config.yaml
n_head: 4
parallel_block: false
lr: 0.0109
warmup_steps: 59
seq_len: 1024
Each number is 500 + 40 x the weight over its row's rms, rounded and kept within 0 to 999. Layers, rows and columns count from 0. Numbers have three digits each. The size before them is the row's rms in percent of the matrix's.

# layer 7 MLP down, 128x512, rms 0.224, rows 8-62, columns 256-511
100:471420471573557460582460517453474552496530509468469551588537508515494484511495553566446542532503492465581496483571522552494458443507467483496496559474482516530464496452413523512546550461532494496488529467453513497473452398494444490514466552460463521512498514475473542447516429482512538609447527524528426527433496510493571492495496514500468516452516548469449558527552515494508508479491478493497517497461517488510468496472487491569479481484467571477467529448456534520462557459448534554474475471485520536469474538500536571496449500455461452492528501546535495497468499452561526497513547482500517568524539414501528477515473420481541499518448448432523473485532513545509457551441525535395499518502483472553551548485500571509534486498525480562505539489559556481513555491504478
098:504500503482463500495539501567445492490485504494481445460534509471496509479533480506482553490550452492493518445515423479465524483503474463544554481501544461564479445465496460478501538518502551591518549490498538521511510537520574492534530542497565544490459558450490465519555392542557483477417514432434521497486505509527457562573473480539494472470490514493535501463432521540510488462516491420493474514520547488508603433596516515506443571483488484495530478481540480491507561504507458558515557453471466513507497581445529511506545552510524438471483546449511565476481524549500588475548488529496540571522407546568432429437493500502497544497576475520485470490538453528458489476491439512436513496440508548468487471517543506485509470528554407479432483489448538485472529514506480
102:456574477516522520479567472500536458459566506483491421556531473532481493479510400483465510525453383471448463512567525461549493519487524495553476538477561507549468506510450457500486515444534466457507551529517531480552514546492542440544493425497479535492553585447540449465564439541552491577577443429508529506493457504449463540546511562468460490518508494429521452434494508502506470504488422496515420429584460433570482460553499509518525476471519548493531480475492534523496515469461486489508525540396527497508538509502486544460474437498455464472497520472511511438487510436452552444420543528476569452459471535458585494542485515471483486509470513554521514449505473522454429533419462518532451403558523504499471497450521500519477500515421491491477457491521497454497490540479516
095:517510540548503580546457458502545500473552545528485430590521555475511586460484590530390408541476494545538496476527502495466540543532545441507453531508468465494498454518478464440489509524485492504558503532462555508534484550455553522535521523501492469453427506491483562554450468497540489558515482522470499518456500527481498439480520448468484574557544497490497454426530541521512506413540549528489498523455479524500448531540416543459530468467517488509520455518448493530532460505514531551501503549477481488463455542520494500464447569465490526453494477487599482551482514485536442487490443477447483539530513570463476473512487451446523485510555504550495481493510461431469504521432571462486514458564540489473510489484472487533411509477460538488484477556554511533479479519460529
099:495524508494503521505493484406428483562511521513442551437514473558521536569533470469531493484413475519552471521475570542505476488517570499471566527542470496518451497467487463577483494525458446504426419469437480555452513480514494503511466473465551574487563498525480486524531558408514468543638503515517523473546489440451490499485455561477550526526485450505455542453534521511459461470489562442422539482521421502489500466543530474487509471521439460465451492469456583437487440462542500444431459568526541545495463533489491596465488495372437503428527496508501504526464444452451471551499452510481439511504523471513504440512488545536519452473463536506477470452517452563515490499474552497437477557454419531496471535525483489488543439537528540447525427498501492473474501537449479
105:478541498442474504434522520443496502517454501532465510549517483500506404516511564537460434472498466465489488502493556515526531487472509477486434511476519492469469495482474515491519502491535508420470506541536472444505506487526505513498434466493557502452489585479512518484518507454525443458526521512487558447558490519471511414491506558465481488541519438452555441490559511559457458452501502485479422396449454497505476505609494517550480484527536524478488509486505518549525485481496537478488465493467475507511449484474567556508421455600456559469461491494453454519440417442513514531482479455466468530524537514495442465450479478521530475521547536485486475551461535516445473477450509450450482458437437507481452398542490476406473493394483503492473504510488405455500514452517514
101:554490490474488543445492532540478499437531448494527521474482545521461501577454480493486517457543479527437529519566554506561495505460473511540529503454528500508522488495501486483389458510449617601536493546492463473502483532544486473531441554502547531446435590462492517539615506498528476502478532546525540533448432467515468518508492551459532500516477556445483487447447450449473515550550492509576527509476441573547528530518567541552459449453511487425482551492487554453527508493463507551567493513517439519481513571462522411409524494529442511484504522508612525479491500508489413504571546443493511534490522536447451547500485502512507447506526471518428474521581463584513552479522511452455462508542461491579558524476482397500502481465504485439462514584587458502472481553482453
100:433522466511540459488418525483452494570504465476459498479528495538606513431528530492532514521541468528515533492469455448489480462518488500502464483521512472479577516452531489533444484504543499616482529532440486492555513520519526446487505497517567530499564534546509502523449557484504482498560632514482543469462515482515538478510523496505461528463585428486540499569456494504567497483407523540475541474538535462539458525571520451473436488425504602518525519514495461547539505524553518534461538562498505473500506523542490483573465488485519535496474517434510444496516482551548515488486485520520518483489516465535451543529577466553486503461500475466499496478525497397515565535517536528541597450442476498518549471577576528517529536451576520532541533452552590554590570543467599
100:516497426462517479503518577469534512513491517468465549522473512499558538492436543469462464532542474438524523479471494558534540476520460606468390491569470570516442457506441524452493522496444498520502510540565471506468464473586534487509486492448460463497454463563461561466518532532459471435474420478510507475535514484501481497525466593498437494461444467460487481448500518525478465473510492487568516478518455501518489502565502496523498549531471558494547431530488417468541437450502496492507484557517455495513422532497503448510481521500498432475520482563475541447461454497451453549504541453537406488538610466535497453568508524500487507465580457502546474467501538432496524372498526552468448522555486448526481477431433550551419452476461564539479471544517484456548468477473437
099:515512453488494485556488450498530528472498522604518507454523569528454523534464502523512541530491419484478417538464501519551576503485549404505466464524479452492437551493412455476437520483510466527506455515531501536560550491543448439491469466454476547472521530487484453458546503473472491477533515526471551532491515472475543492492529541497546519457630503502473511441453584523460471452554394497492554519592446541544488509494522493551483548525532544456502458460455474487510470456492476558483511482435503570471551498606506445531523498536468419491569467442531452505458543466556505507479559416511514620526420509486513479536432410482520527481559430577521458454545481464567505470506441518443521471483478419522483548533521503464526480487530476480470483443491468539467544498479470
102:481494517488521533483561515520481586546537451463446473545493551511533508504529533494483512552526489502494523558455499551508520567484468566482484515460502530522514497464512508520502560543475488470526501421601549578536499484489511479503414441538477583511458502598494517522472528552531462411510492482464489477546500546520513478469479510509532376407549540561529495475511487497502539597509487507520442481505478499483480605462422510410506426540552418509474454560509471523580496546491529572445479506519510470510524515527422478536487474501582554519429515521466467567495567470580518539592433506493520437518485492486510517516515509550464487588518517497517562511433552512415500436494464480545493477452498566493443519469508503506504513440486541548543561472481494539452497546494525
098:485468440490438538495512506491519501534577513515493493565536493501518429542502444426439513554495545506547454501479484550480418505548444434531558510471472503588498489518491398524470517547552536529491488515566554519517462533543531423517460513562394481490474502484524543533514493477520521461450440570583603511520518507502504476493501433468587463461448514490534486554465529470469568480585470539486497494514478513523569571483547458469465491490491502489491579517569471549514450520481497467485446470484432410487517460497523556509484493467519563534484550507483487517564556442500463522566500561476463525465428542520434519526489503488466513486467513523460503504478555430537509515499498505579483441497562437544491522466461413402459522530465501474473527520472564508511422545580516
104:464510452546499484484530489554461466506521457487578490533478438445520547508485489571554534536489475443476501482509517526472497546470489518492490428404473551470474478534457489464559555472430500499476479527539448431462504465472517468497544457544471513506448539479511455461461501478445500508563523529487461467461481508553493543461469515513479510575510565522535466516493450487512535510520469481494434433517536464495530527516512514485469448425481494524437469549506488492478545452507502635484452476472500500453482469453536520459474544497471543528490512582519465473448491581584501566431581556511454507509560536434566475396481478538483455519487537475516471558444472465483425505521438515532496497474475462509512498502474498468550523456510551601542442426537550463517575448625444
101:540442548481515525568468476475447494474535483516519479545474529502571535481558440486558559550518454476497500466463433453561526451497490526466540571525581533499532522491500448500457423462464485480543501516464555436564477535487641556473523575496513489460512477477592502449515431546559552448495510431422489525540533505519440487505534506466553484573518464455485525538524505548504504506432505408480561481542513426542519524447494561498498524497477505535387579499453491474529500547530499512501440428528570432513546499478424593508518509474528499546421448513460482508549500511545514562474445510480528562549468579537488489466558505441458563444437450464511529477525487471514520495472514513537498475492569537483548543470502438507509473474477509531453522454474513507424514496475491
106:571540538530473550528569522486547513474429456553498472458535481501541462465535557430520492533510475490505541471544435483513513524443461490513465506474444470522465523461486459552477570443488559481490436515465411548549492532489534492585536613543507494477529526480489473481553514459556512447535526500518444481473564496444521506462513518520530504472527458526492483551471484507486585434457499553508488513482471493516542555400467565512505400542485403456540431508473430523481543501531378487540531503561522461433507515545525441508456525514502496516479435511537500541547544573511449541478486537541535502551460489511455530528500521496503491539478455649524519539584562501583537565499497476516474524510454482473495556497498435506475496533434436478480507465607574473581487498476536
106:447506478527474596570491573501478471462455484448528509562558636555547539557538510524556534484475494558500526518478504519526543479435481533522546503465553469506478538491490504399441503503456577550467471525489482494479473486499480529523520562520500507530506582528543531506568473490515450552484499427500471436567462504471509505463453516499510481497501464471436447557477543506539471575528492535483533507437468517486490508524476516515465584471483510505521513435447535467529462467504505503497524483508577630529530450547487514481504507459479406471481477510466521474471468452480469456536542496529508526536524500502535587379461530509484528491501492534464533432494530531494532495503479540470508489474534490468500498497485488520525483509517466569472535489507493461558415547494535
099:450539539461543520478533522502563486446487472499461506520482484525563517537521491542538470524488486502437493473505510477459456529459529484479541495442523468426548442458525370534507585425513595530498472491553476590547511443439521504574459441528521489410543487460513540532523512516534499558541537518545459476516491532511496459540448459480470535449484450387505514487515493456483480426427498477548511549569426461451491441592471463467559463504477553587446467509461503479485522499442492489541505495534525442498552473480438436559520526496484538513625523478470495542490518492468511479511503454426470542499488473543512516521475581567443509522499459556471543455527450539466548442500506462518448497449509467510541470496496488502558416421529543507473489506538443593482488504484487
096:507439528523459491512472517432477497522499476485466458546494420522513492552475558564503453548488469496541461472413497437505500432453413478443434537526453545561475575478524538544544532489456504438487469501485526530467435514515443493508556548522496621436509457466492537530495483453508574567504540494561519493444588474469550484582469484507574433538559467503498478407478460568471463517468508417426530531516521528545388526458450479518479454472469461462501453510503517480463481480525512497544571544493503515430537530509465516550499468500504523532494506463499446512537569552454523522495577490483528467559521449493496479548456398522564478523519544518427482509456492473532482492526461478545518488529553520477495536478531465575498508440566493475501498482547452529475528519462517
101:451471542526498549482471536530502463505449483463493462466488510429496480493522560528490606543532463471507559513557510556533494542493470532430508467491463572545473537487569486452473470499475450527531511532528468436427485491451548549540477508538580530438482492513554490485485479514509584501462577483595403497522461460463531565489423523471559548473467494501568477498388494472516504404555546502576491487555475488532580422504483522526506492507516531480406535536494480519477476530513460500557485433470518464525528445482514516464539493448497510430557461469537480511518498492471492451474471509519467508523518429540505506463444517451467430490512523494470519466530514525454545435518482463535488523552484479503492468480516455504593459466446460499550503480471497605479511482608531
110:532557591487433501476498517464452446495421486498478446469503560479488547514519439460509522448525497474520406475480446427533517460547450461412452453499522521474502494469513496504583541480486541458523560570460465498530462543423536506498556534465479438507516499553615521523484569539489496474434518460541544513491543505527468501488539450562461482563472501487478547493505487482459485548484500482525536486428531519540453495529527597508532423463460495569452539517463478520510513567517518497526489477520438431447518502482518527500514542488490467562475473503503450507500532500573525428461422468497458531498488581481509533542512453468579521541492482495539525515510514561561532460473551449503459531421479567516513512437460514462457519557512547504555595464425573504508517517475460
101:477526499479537488547534452499489505473453482575498588459510486513455510453469480451482522486521449507498475540474469473519516514444440520492440506518488529515456528589472563507448534506548517524534513484425487532525564532560513507545491454522544495506487478506448533464517534516441495441501475538519452481506507452484459549510530533439511567486493588435516631492512493519499488512463447461533459487435473508435536432522524487531437531508463494528538487488529549506485482438453435530563520484445478434503578494561514517534576521498474521476469550458472462550454510479480558502497555551478504493537504533522547537517520472436456620540500481475477528517429532480482449459481449496457478474554474475534527466549501559400486480485490453560480517558538454543398451583540468
102:466585559475487507563488511502508487470509526454569482412539519520514469460414548528496468479470459440521491559544497438510558481545486494545455478506525505510508501426472509515493541500557510504538488520540463489516468547426505519540431535505503475411497456596539540440482489441493505525571491428526561552486451442512501483489525570482553462509477479440509511515459541456519490471449484524555519525518446478513473449571470451455537593528465472576566533476465464528476462505529532566507503496474491532491516514489522491555486511483514453498482542567428494465533484513452452515515399509447529497567495515530521554475439469597452521558443524519496454541503490493546555563490566492513547503509593486470518509546574492513559519516516480502478538462441501494594500513551529
104:487527427479507547466494435499466441484483509521523561437526502480482566453492527465469513547492533508562488491529559553455533489480502458489443531559502468532519524553490566484573547503533517483571448518472494440495499556472506566507407591498534487492473498483516466485573526488490542427582462426484432396444530441515514539460509492500455499518555462443532531552504457417521497519493520507496544466428467496524479468461481430557540481552499458474474455427510501545517450576500537518557486558536537515479522458538526505477508523495497477533535473493448470484501494494534454464499551460411460498466494604471488544443462533513452424486538477511463533542483492547556508474495440497517513520512520477494490455438471453446488534505453474503462526538466507471471539503488467
097:483544508428519460499442491496474511550615541532398454511436444466462451445527506472495494522448441542494560530479502453504507507500550524458475520507472501494477447452509482466547437543516544470482503573499515511481483515496449551519516449535452507530488474484480498475485570494498489439517570509555486512492509530489509538487519454553456589522493506471507435470445412522453528537461497470460544508507495533515490558453423485527423556478479553497433571527459477430502428538487489452449455607502518532491469520537436439485516500440557484495508495497471493452575555532512471482498535573536489470558514533436493481524453610528527521506545535571530505454501537471549566501533586489535538503488474445466499518556469519473499511530537554531497505445488461443524445492540512
102:492470390486427532543580437475560409480498545467483523456539540476525480516543478588513507478559523480466489498574530478578494408453503612524453501490548438592475484534458474499507442450465479508518496475476489527510446520529559466426497542464458460495465530503548509531517443533526547440514500430505518425533485465538476472498538550509469564447454541566496504559522518467507489632509474513479550454479560537543553472520511536506477527538474495514497470432473570553472581468458486439519501530481529463400549524513526533505511505454501415529499543467498561517473509526459507524431501523494474520525520452462573469573503494450510460467549493498480438467609514509476526528484480470613494571401497466451553450430488556474576459404494526540517524537416525449526483486515534
096:500506528468461511547528465498490545495515510547547494472474517541523537546479513460556475414513466593561574532510468481464518530503456509446476534559510546476460571576518473434527566575492477502530497540616451484499501510483468520539491463540478445480522477514511477445470543480479519488399505560514495506468499481522524494430453482556466570560516513534478555535466506502499499497453505418531502476487530529524560508451490450520472460508483522541493457535473528533518485467484481451576525530487485432474415549422520532486457442604508534449469490486422505541565482544527512497464460490594403551471512508557576545528529468548536496486539503452515452482574449510571568459457510471530533444456470471495536446536504500543518552531405502468462568514529470453552481518486505
097:495446408520509500478549526475481439548583564558573540556525497531467512498494553554470436555455456508476489533543483501409529416524519519559543520545486470450570527464463475527504474510548456435503539463593551581465508520515442537445497481489545481510529543500541459537465504464505502406553489508574491533615561451527470557574514535467479500521562590509540568514543502499537556474400428485524466488537491564508445588462526525477491463539524483509505539495542483522471527558538532513541522461483534509512501497527556412531510440533517500520492476511525510470557530474523537502555437458460502552487475491531452411524559464552489568512517481525476504587523513438408491453537515472497576436510536432410450419513512541574445527563480519474490546468469491463535595480521484
098:514582561483483537486489528581508499475485515495467518505423487490520519475492527431490536495526535546510482496531475483520549492471464522486430441497531456534528518470530552524511466485450553527485565512471442582515457524477494475514531485484480448472615471545473522474475530511503491457537507498457515520498515533506552531451474454517456464484529487432518509478438505450524487447480552516524578530482486510451511510433461561490522457504531520502424513473483556494468538484484441476460560486511505512542501471486524475466537568438519492472510444490442444486534509486482493539470536542438459401536519542458368515490520367460477507452517510459508529486477486475485567479440504493516546439480491478565451486474507425556506547541458490487529529460514549566457455429508482
098:509501442421466560541503480541503500529448489429494571546461480490581531529445506520454441486488530508497533444537457449471479555505487523563527504495482433517492464607502469493512531590494467426488473491495490433487533487456469523463488443510492476443489498506482491540441544424528485506537477429453545495417511504452549563449494577477491516525531487506553499520585463486540560512483514504456518469474569556507515438451492487482565555461515530460484444595567517537560529474497514562463528454476554493531501531487454489518463551507536499524457440420487467529457503556544516603455531529456529487458485501403476507520513433518466482543517509543473529460525517451464434544464447409488563510491520503509468463496493521460497499491555563518482512428479527482501482500516483
105:492398566490466523466464473517521535456510531468483463503484494458581459541450534465477504504467479525528538536551454545445503556445501583545506487520472426481464519439434548436481501520523477437509462499482466446501544390506492552525504448479547537474483488510490500556513533478496441500532489487528525490456536461452468482539520424475540494536560566497498522461492557559464469436444450559450521520495494495513469480507522509530561591446455491576511519501472512501425511451440498408529464515540569473542502493439544501486523547505468484467477410466485524524457425522532530543495476538518486439501494499497520508555463459497516483502482479505533454466465506444438440475525589533491461509528449547490512485483563472469506473408538491458492473452447498607602513468452539
098:494422519507486488477502527502483511505519535459488531466503503415444546459492491494540563492492472475524490453490541567505508484447457501569458506534539553477480571496514519483542465507527517479551554530493484542513544524566481492430582563548462387522521444544547461543456497504532513473489522506511491503558526489471507466502539499558489453518409583504501493527525609499543507564471474529501547596563482433497533505534495525453495445487461531526480447507552450481484484555510511478510607484513549484463502517478553534535537499529524473517586514592511530491507518523495486496562566508491489535481525481422438479468495517486505562489500545558500526476545468521466537464531540476460470470530470506464519525521490472477488515559485393516499476409480533468558492513456453
097:425439518412481504454472526579533520522491515572561474511466461429478408472531528471494510489461453483494541514515504474511515455442526472482550523536490509500482483491425506462504501474469547529597462506454605534517458491481462499498504481485555488478473577418536475498527514478545477496483435483512506487524523501491436475413464487526527545502490421491533473526481557510503502456490569532552495460528457552463499486520539513565524466540555551505542399548475555439488603416555442543483461506543544496514483500513498492468478494468491485470457486514504458545546493474404496429551529474488456498499592542543610458476553555456397544435485524617488464542427500487512457505475452478562495534528528480493451475488548490471556512465531473489525501484535576433514460537474483
097:526498400506435466540488514512490523500514520490537533507509426494466486495523516561513466504515479494513503460482538520466505476502527471482536475438467464485496547501544497495501466409470517542588500509500522457459436433511487491538515497509459481425403532527400575550504429549473520440490498517488498504474526471478469438564512438490445500483516511511471462359479479508531537508473502512559529459534489560462506490529426520533421609467429479488500510558534527477485520443518462487570466438524546499463594494542510507511483569497512474473546421559485419521510522538459509477521455533428484491504526487478418522474448487520454474457430517479542486515529494538502533430444533486554443517512450499499499546480539526497406479444492513570567468527505464506434563510493529
099:468556491512514480456517532494445490476470461496554562525525531430506472521473485560535546521453565512394488462529532527536504545471484516506439584491517486411471542570477566531501544518549510450482532491516426468470469486481593467560519511541561537530442489561393545528466572511544470562504463504534526436519369462512512474500458478541468490443461463531449479494495464510540520502520493479526531506438508551549488496587471443511542445503494511495541477535514505499516480540504501474532516428490521500559581495497479510419523504539485496422518496447504530496444439522503506433546435483496527482536513489541495475481430539509516469498561521430491488466480501541474473468447513492505488470506545491531485538540441490497457493393486560521457495560473509455445454494514435
102:465534527472511473514530515480563490498510520529439561503441454505456592512596492530509489496528431554534507456460455527448530510544421532495483545488520444525514434467586608552449547533513479541465501558439557441424542519540481509502563473490561503502517544466539513484494541473566443565474501486488475501540504454483524489515519436527434494501481495472535487518510490414507570470570555519525549468532452580504509540528499483534483499482524499532579476545532606496496495462520503490456455475435523496573492418523456524537474490497521439405556500495556462441541462463541534527520550446491501593501534467577471545464503508520444487513554563449462512511475607504466441480487496478472462493516522488493501535501525536531513484498556457509451501398475512510475527471519497
099:504533516574479466522471572485476486492538470505405469523473497484535513546511488498542537552497519571549560527481504485520454537503529477517520458482519495514468498546478461436465565453555514454550473514522508506464527519551546511560511546476534538424553533467538573561537522584478522500474531506542563449503520467489525468473528476512521506502518546499495519512538598530555474431464474539524469579524459510475536464494519486530481546557494472529496471484466453510488507498496489514479536599462572507550555536468489566468536426493544503503539484498464511520498505548501438489559494499543474501497522514513505501510478437482554515512542569492472496462484493447526451503511581532503522523508536487514479506559528570467578478446547551505520512464549553484441439539512522
092:484569509570364497452491489564517597551544522549477568526487494498516499533528440460556497502479526453528484551550522518480447528534551515457529458510534463483492476456486564544435507508564461535611511493579469463546504530473461493525566429483428522513510509501489473473494462449595512502555515518455397491495485561417448536533481502519536493527508538517454553538551503483598414508554552522464417555596532488467452460538551490500404529521530485506513484481515581510461470497473452404515532499513357527466482561487564548526485545498487528437525533530505499517495502498512520441507477528528479551539495503462456459540527421513540492520483526493574459513481525509489477515525532567484506413548490478456488500535559489439485560570507532513487479502497496510509530553509504
104:547461541494531559541509495438483483529493451520473507421521516428465506462524490531454486469560453572544599496579501455547540517529469465536525496469515494538507536466461483503585545531563545530442457488549447504466540477519572585515414544452522555605471489449492497541528499502517428486487471566518530469531494506473508551575496444506473534425503508466507532496518498516425456524462523536547449460507556546530441511549563487436407582467456522469526539503524434503513468478514513489461471452459541535507520469471542517529532538477448512451473453491524518457457473605473515536457452432524487501487510513519479465567487551486461426503501461410472477474558484467520535478479533478490521459606486472512466480553465536482493482612541497463511514509437428551503493496523469
101:521520550430498512485519463496514497517540538443499493523439491603445527504526469442491431451458552522462521511513478535415528460529519591483559543558543472425491500498547544544522468563535504430538531547488550513449535538490583524466475457530488517458460560556500578491526519504495474436484471515489465491502478528574473527527477503550501518545495481616544553521537458445544562520487480568547544521471542524505501511522419443479476488510547504508410518512497452447446439552524518394509478543491505524570476516511500512500523548462514490463533498498486479520503558444509481460508531514567512420473411470519526474530544468515491492520500460467537529496528453536553485503518478579513507448547545523521530521453489458487521531545534452539516585514497487523458431505510433
099:478517500437553530435423508471461607493545520512546515486505545505509569472511529552447482414519567575503461464498432473510488505529499554571540487519518453525526523496493509478498460565571493493433597481438495487598537520513551530460481476504552474510552425508492500534426554518487535535502586471475494497473497549563501407527493551529505498449423475502501381500537488588547477463542490515557493502456549459486435518454554529514472485504469454538540468477478474487543436461516518451544512410507491521500505471535472446468541514483519526524488537517535551453511560488502517449523475411548581526522575450555511438509508509492480449459498506500509545479453537485546530495474446541581549568530543480564557524558471475491463501508435444506513481549498464514474460500475499
098:514481551420492423547448534489455424492501496530513499491529539493444470531454418499462518486532577487485537434480528526462453503466559549489423536595524500561522442538478475466520488483513434490515461544504412524461487447523451460466455585487491478521463429450492533431529496506488474511517492520520524534456480529575439549506447526482502507519456495547461485534483501486463473557514462444506507513530486491463536477549478567522528492528595505412390448490462484490531486490434518478509466480617519516479507457499559525431513474507462510501529519460541495513516539511515502556489515524525494482496557396493467436505460480443420482492414536529459491491585493519448549469491468522493507499498511446490418543459482472529539486528516563437409484496493489439529458471521540
098:518526487521462523484544496570516564530501476446549428460463541489468477477535544463525488482474434472433463531483505494612584571494529525460471478475493512505474497498454488457474552525461429556475506508479497471489579478517502551538473528524578572571504548477550464492428491500553458451479534567475488527478533471448532514532475486509535483605558526559429517504495513506554493490507500538557533520513532540458536543488454467504456486534461516500469540529479546507511560465508463545526455512496472438470458546493515470486506531577524470467474495539520470528508571486569457573485482494558487545543506490461524527526507504524472485543539507567512474491512485455455549544490483447514531449574532523534549559521478497460554519530519537547440420422478526542426496457448504
107:463480545458404527493455497478465501527485534445435441500491521493555485496493481604483491478522482523490515527492544516453472552526471501585462494525495534542537504552541555477517475475494469522511490508520512477448473528506440352482487493505546434496429567549465527516494485536495522493478571490573404511527545469524527517474454555430543494535486495497536533560559538521511471519514558509493517535500553469552459552512517466547478468494499481518438549497560489509507570492536478557510528473447483465525474494568490501556483550510555522555527521488516532531519514533488482511514533445428533493460537519545499539517555498557560503525496458479474534542412528551488465523486435507450479502511573531469482470486557549463557504526457530454443470541517392593416414565427476
106:497514514550475550538530548502460526460487467512467495468539558466481543498519479542523500503542551514527572488514451520500515493438500532534511503487459498486491562419526523550489502461425568564450507562470471467516428452533464543536514465502511395533493423449546537558533561536528506512533472525532508553528441488499492522468533524548480502511538461477488484523542479435479511573554445535482543502447517474567469491495523497488591435436471453559531513429497499447559517488546504447556567453578441432496582522476494461538508518527458529512528428512484563555508472539514547429472492472507506506509465562457535490462466497535493511541502464504441500464556465461490528587458460495453459553436499570532505462568520473579451500526499505502581521530489495550467480481473501
094:470509458477539470508567457459495492474549474500426499406439533450494447487543562462480555522481497476450515509467504519535508456515554583529486525557484524477520460496522470478469518503513424472473502438553509454545529495509414508499481505446521453496458560483505499516422438492445415487558477486527476463445465545543534516443477526489512510542524433502425499530410531498501529477569417507513532491485512479535548489490559524490515463465559526494388488429474440551476530528516522451461446528554550531497494444541459559537518520506481443498539478498471519508454535517466540480529430559529510558489443528459510551449492484520515507536523510474492507467516497523515465507485483492531473444532479511510474419557457496522398489497428452490498549516519502553545498469460424
104:561470466432499460527501493447468518520564491516510520527488507502512528495550530511465466487484525481490421498483502472509476378479470534536525568503529517517454514499544492529478492487472504457535400547548533515514538439515551490557503512499556504503500534501484577528435468519523516449476516517526552555486503496505547537408547493500483470503522527476518578524542408497482465557534459544513502530511531557501536479482483461515565428514458551526533574482429567511602438478553573561525541549544459495494476504549479403454542523423473557562519524500533534562474524532553497466509529460497506446551524544485534501487509429485421462465534418521510433509441532510471572537517422519387488472473473461518515488493483620523522467496459429520513505469499520535498555507454511
103:426526513491517483538534552491541485441539496501547521488529532536475482527549539464549528459458506549529496506479480480535530491545473477492498450500440575481467459443510418495429569536472471511483567528550502478486485470506575436474500492492430494553483586394507574509559476551487461466540550553611505440509520577488483474516497355546454545486507502444555518522525452460409497549535503482505456519563520502526555526505468450552477509492430462511548482543517514550569442479507537513521487417517494453429461463506533550501529557430487461453510558510470488519503519460458474483428436523489491513578521549581557459491495496486541449481474530488468479473563475546485459480448534509504453482513489579500471488482420464510538458520472450490503465500422590496461510503517475
097:537497579608544491517470466514537421512533542502553508428544490514500574475548493555493464495494564485513515515477390591500511497496582524521470464459471518435499477465519472521504522497472492511523532543551454451499465490457475452464550508547488513511494491515532533533492456459503509547517514479528536540491503533566520540491541544507543615483463493567480503495543458470528447477536546467415541561400515511508526521475448449467513488473488501506515532496514461486592461553512489475496532499477554513460555532457450438570466540548481471537569457492447429492446509526560511495471545518440526535590594493507489532554525465558575402516482439522547481411557497495566508557525507527448531510428478561488492487560600492437479455539493416518506540469506513576429509485526496
101:524563491457513494442490500522570449464539450480494542564628553458477512485594527520442460493459458527466435541528488478479596438469558455485550479471514501401501461514493495571454390485545467494424507515490450506530513530543540508459451418457465561540536463431439468421527483461516497475512467501498539493515518467479459517457472500486488519509531411491534481515483498521490554481487501504525538505515504479503494507503449477456578541484494507475502563485517506525577439508473536533508506551541471445545494486533511523528475517551525535517491512468463496452541554507501507542482544532508449488526551504466513486470463482487541455526482514438506497546414504503568541506517567530539456503500504457509545502477448552527448467532460496504550490544570535495435483508470513
098:525550538497502510563492501569541533515473485497409509503527513532483469564537627481437474443502564499566529437509525503504513449512513425478537506480508547564489485451470523451515480488521452481562515518504494547523546487508462508527480473532479546495491493446516413461521569506537500488536488464442399509451518458490468437581508505557551525525463523482551527510487513508552534461468480467498470556563556555531448448578560569480493505415512574543512474583548517519531510568455503522499504529516530555461455496528522453497515468426533492488507520502533495452459481446507513523572539474537490459553486539504481525546498548574569540514511439462519488394426493440539496525530467506505553543506508552443535493492499510536529520422475499500505535480485542429539471565510509
114:475531497503442514509446533524514489516541466450454541527534461508485569490507547540507458562571449566484528536505551499474571527494524504447563508539495544511509544612512487517494571456529482509550495413511497503446487561430504498412513553509534532488493475432426528430476522499501508512505550506576568482551449515522556463504591496513577458519490546552518527519473453538524521469555501500467476531504555445476509470453485546443479603516503511501510430536454527528370513516569516548428485564520515491441524516464493530520596487475548561525520543485560562484523541493530442576480501574518457560482474480514494480513510482454454496511545489481553552575616498477478436511543539522558506441420495486471536558573509500498534543473461514539540460510571582563471472504461510
112:547587513470555551504533520501544538509465520484455531468418475488542538531535505545557486460516517460467443524471541480486509489517474525517479521513464547549553488557513553437417565479489462512560533495500501480510549545500449457415489559507469520548553458539393476509515519449533469438466552484534454519556461536554525544481493586558533511537534544517470435552499419433498534486506490535455540499460500535542523509422536530497516417505482508546504501506523481480554487497467510508553477553494435481543414503509518463525487514496552514506554503563471464550464492526525402548573463495476551528511556525502513512556473536559457464471588521528484549529466552464475522473530411521498488479494563542475501460518477490472498490537496481517537459518547519473610526500553473
103:529518466482484416513487461465561471502496594482510457510434530591492453565538582516483542475485532478517526549503502430519465505429493460498412552488414501531484495547495465449445508529532499514501533539481478536472529529518475465537536462541518451541562449510518467574539580525499553543430491564505471477582531492490524487535505475487474423400437459566480425410508500573543510506512571466455479523530471538472497475501467419512481442512464542493538472480531500474520515492512500444470502557554564457464442470426444448512423473529481501477487477525502569496568541467467522484506539496540515447536536473524516478476436534491549512553456501438493465467447507509492490542528545537535508616514528475533484545559488491486446509475430472545499582480467521526525448525518515
100:574442499510484466439527538461534527528557496578510530536475442479552483524479486475381450602520538523474476539474585550559477441442482503513518475453412533508504444518477502447545465575553552514514535509544526539417465520583468503525540479498574524541523532439483577459511488527486490496564548435534542510467488507457550471556463498481489505563426472414482536506535543498503487521482543464521500534508468531409524498441594540535548460476554456446473529510542529544566527472542500420504509501509491521493522511525477460520535503490516463517490507479440495532498417505571495484551491517455487466551529508475539482447469443492467465548535493439527477450504425483569440438552473469549456510504491493466507541467575406557420514450464516588482520458499480501533573467501467
103:405472436522456472456573533426486592467510429418553532459471482475497511487472517491441450425529438470526523506479503571493472488470457427498510508526507481495474538486485396529508587467557504414569470425528542428450453450451444519508482489475535526496541547480539486536512464495523524469567513521476511485489528551486532522511523503516497491513485558484478460513529496543429386491487550468505539537488438460511448454537537513501458490500464414576500488482493445469518472501473487464460522531601483485475509484523449458504495553558518468502462466564570470513531517543525556511501493515522460524482459491494529544430520412536518493549464485496538499491476494475437611520519454464469509539463530543502541423521552469523488502469455457480531505520436542507487514484485510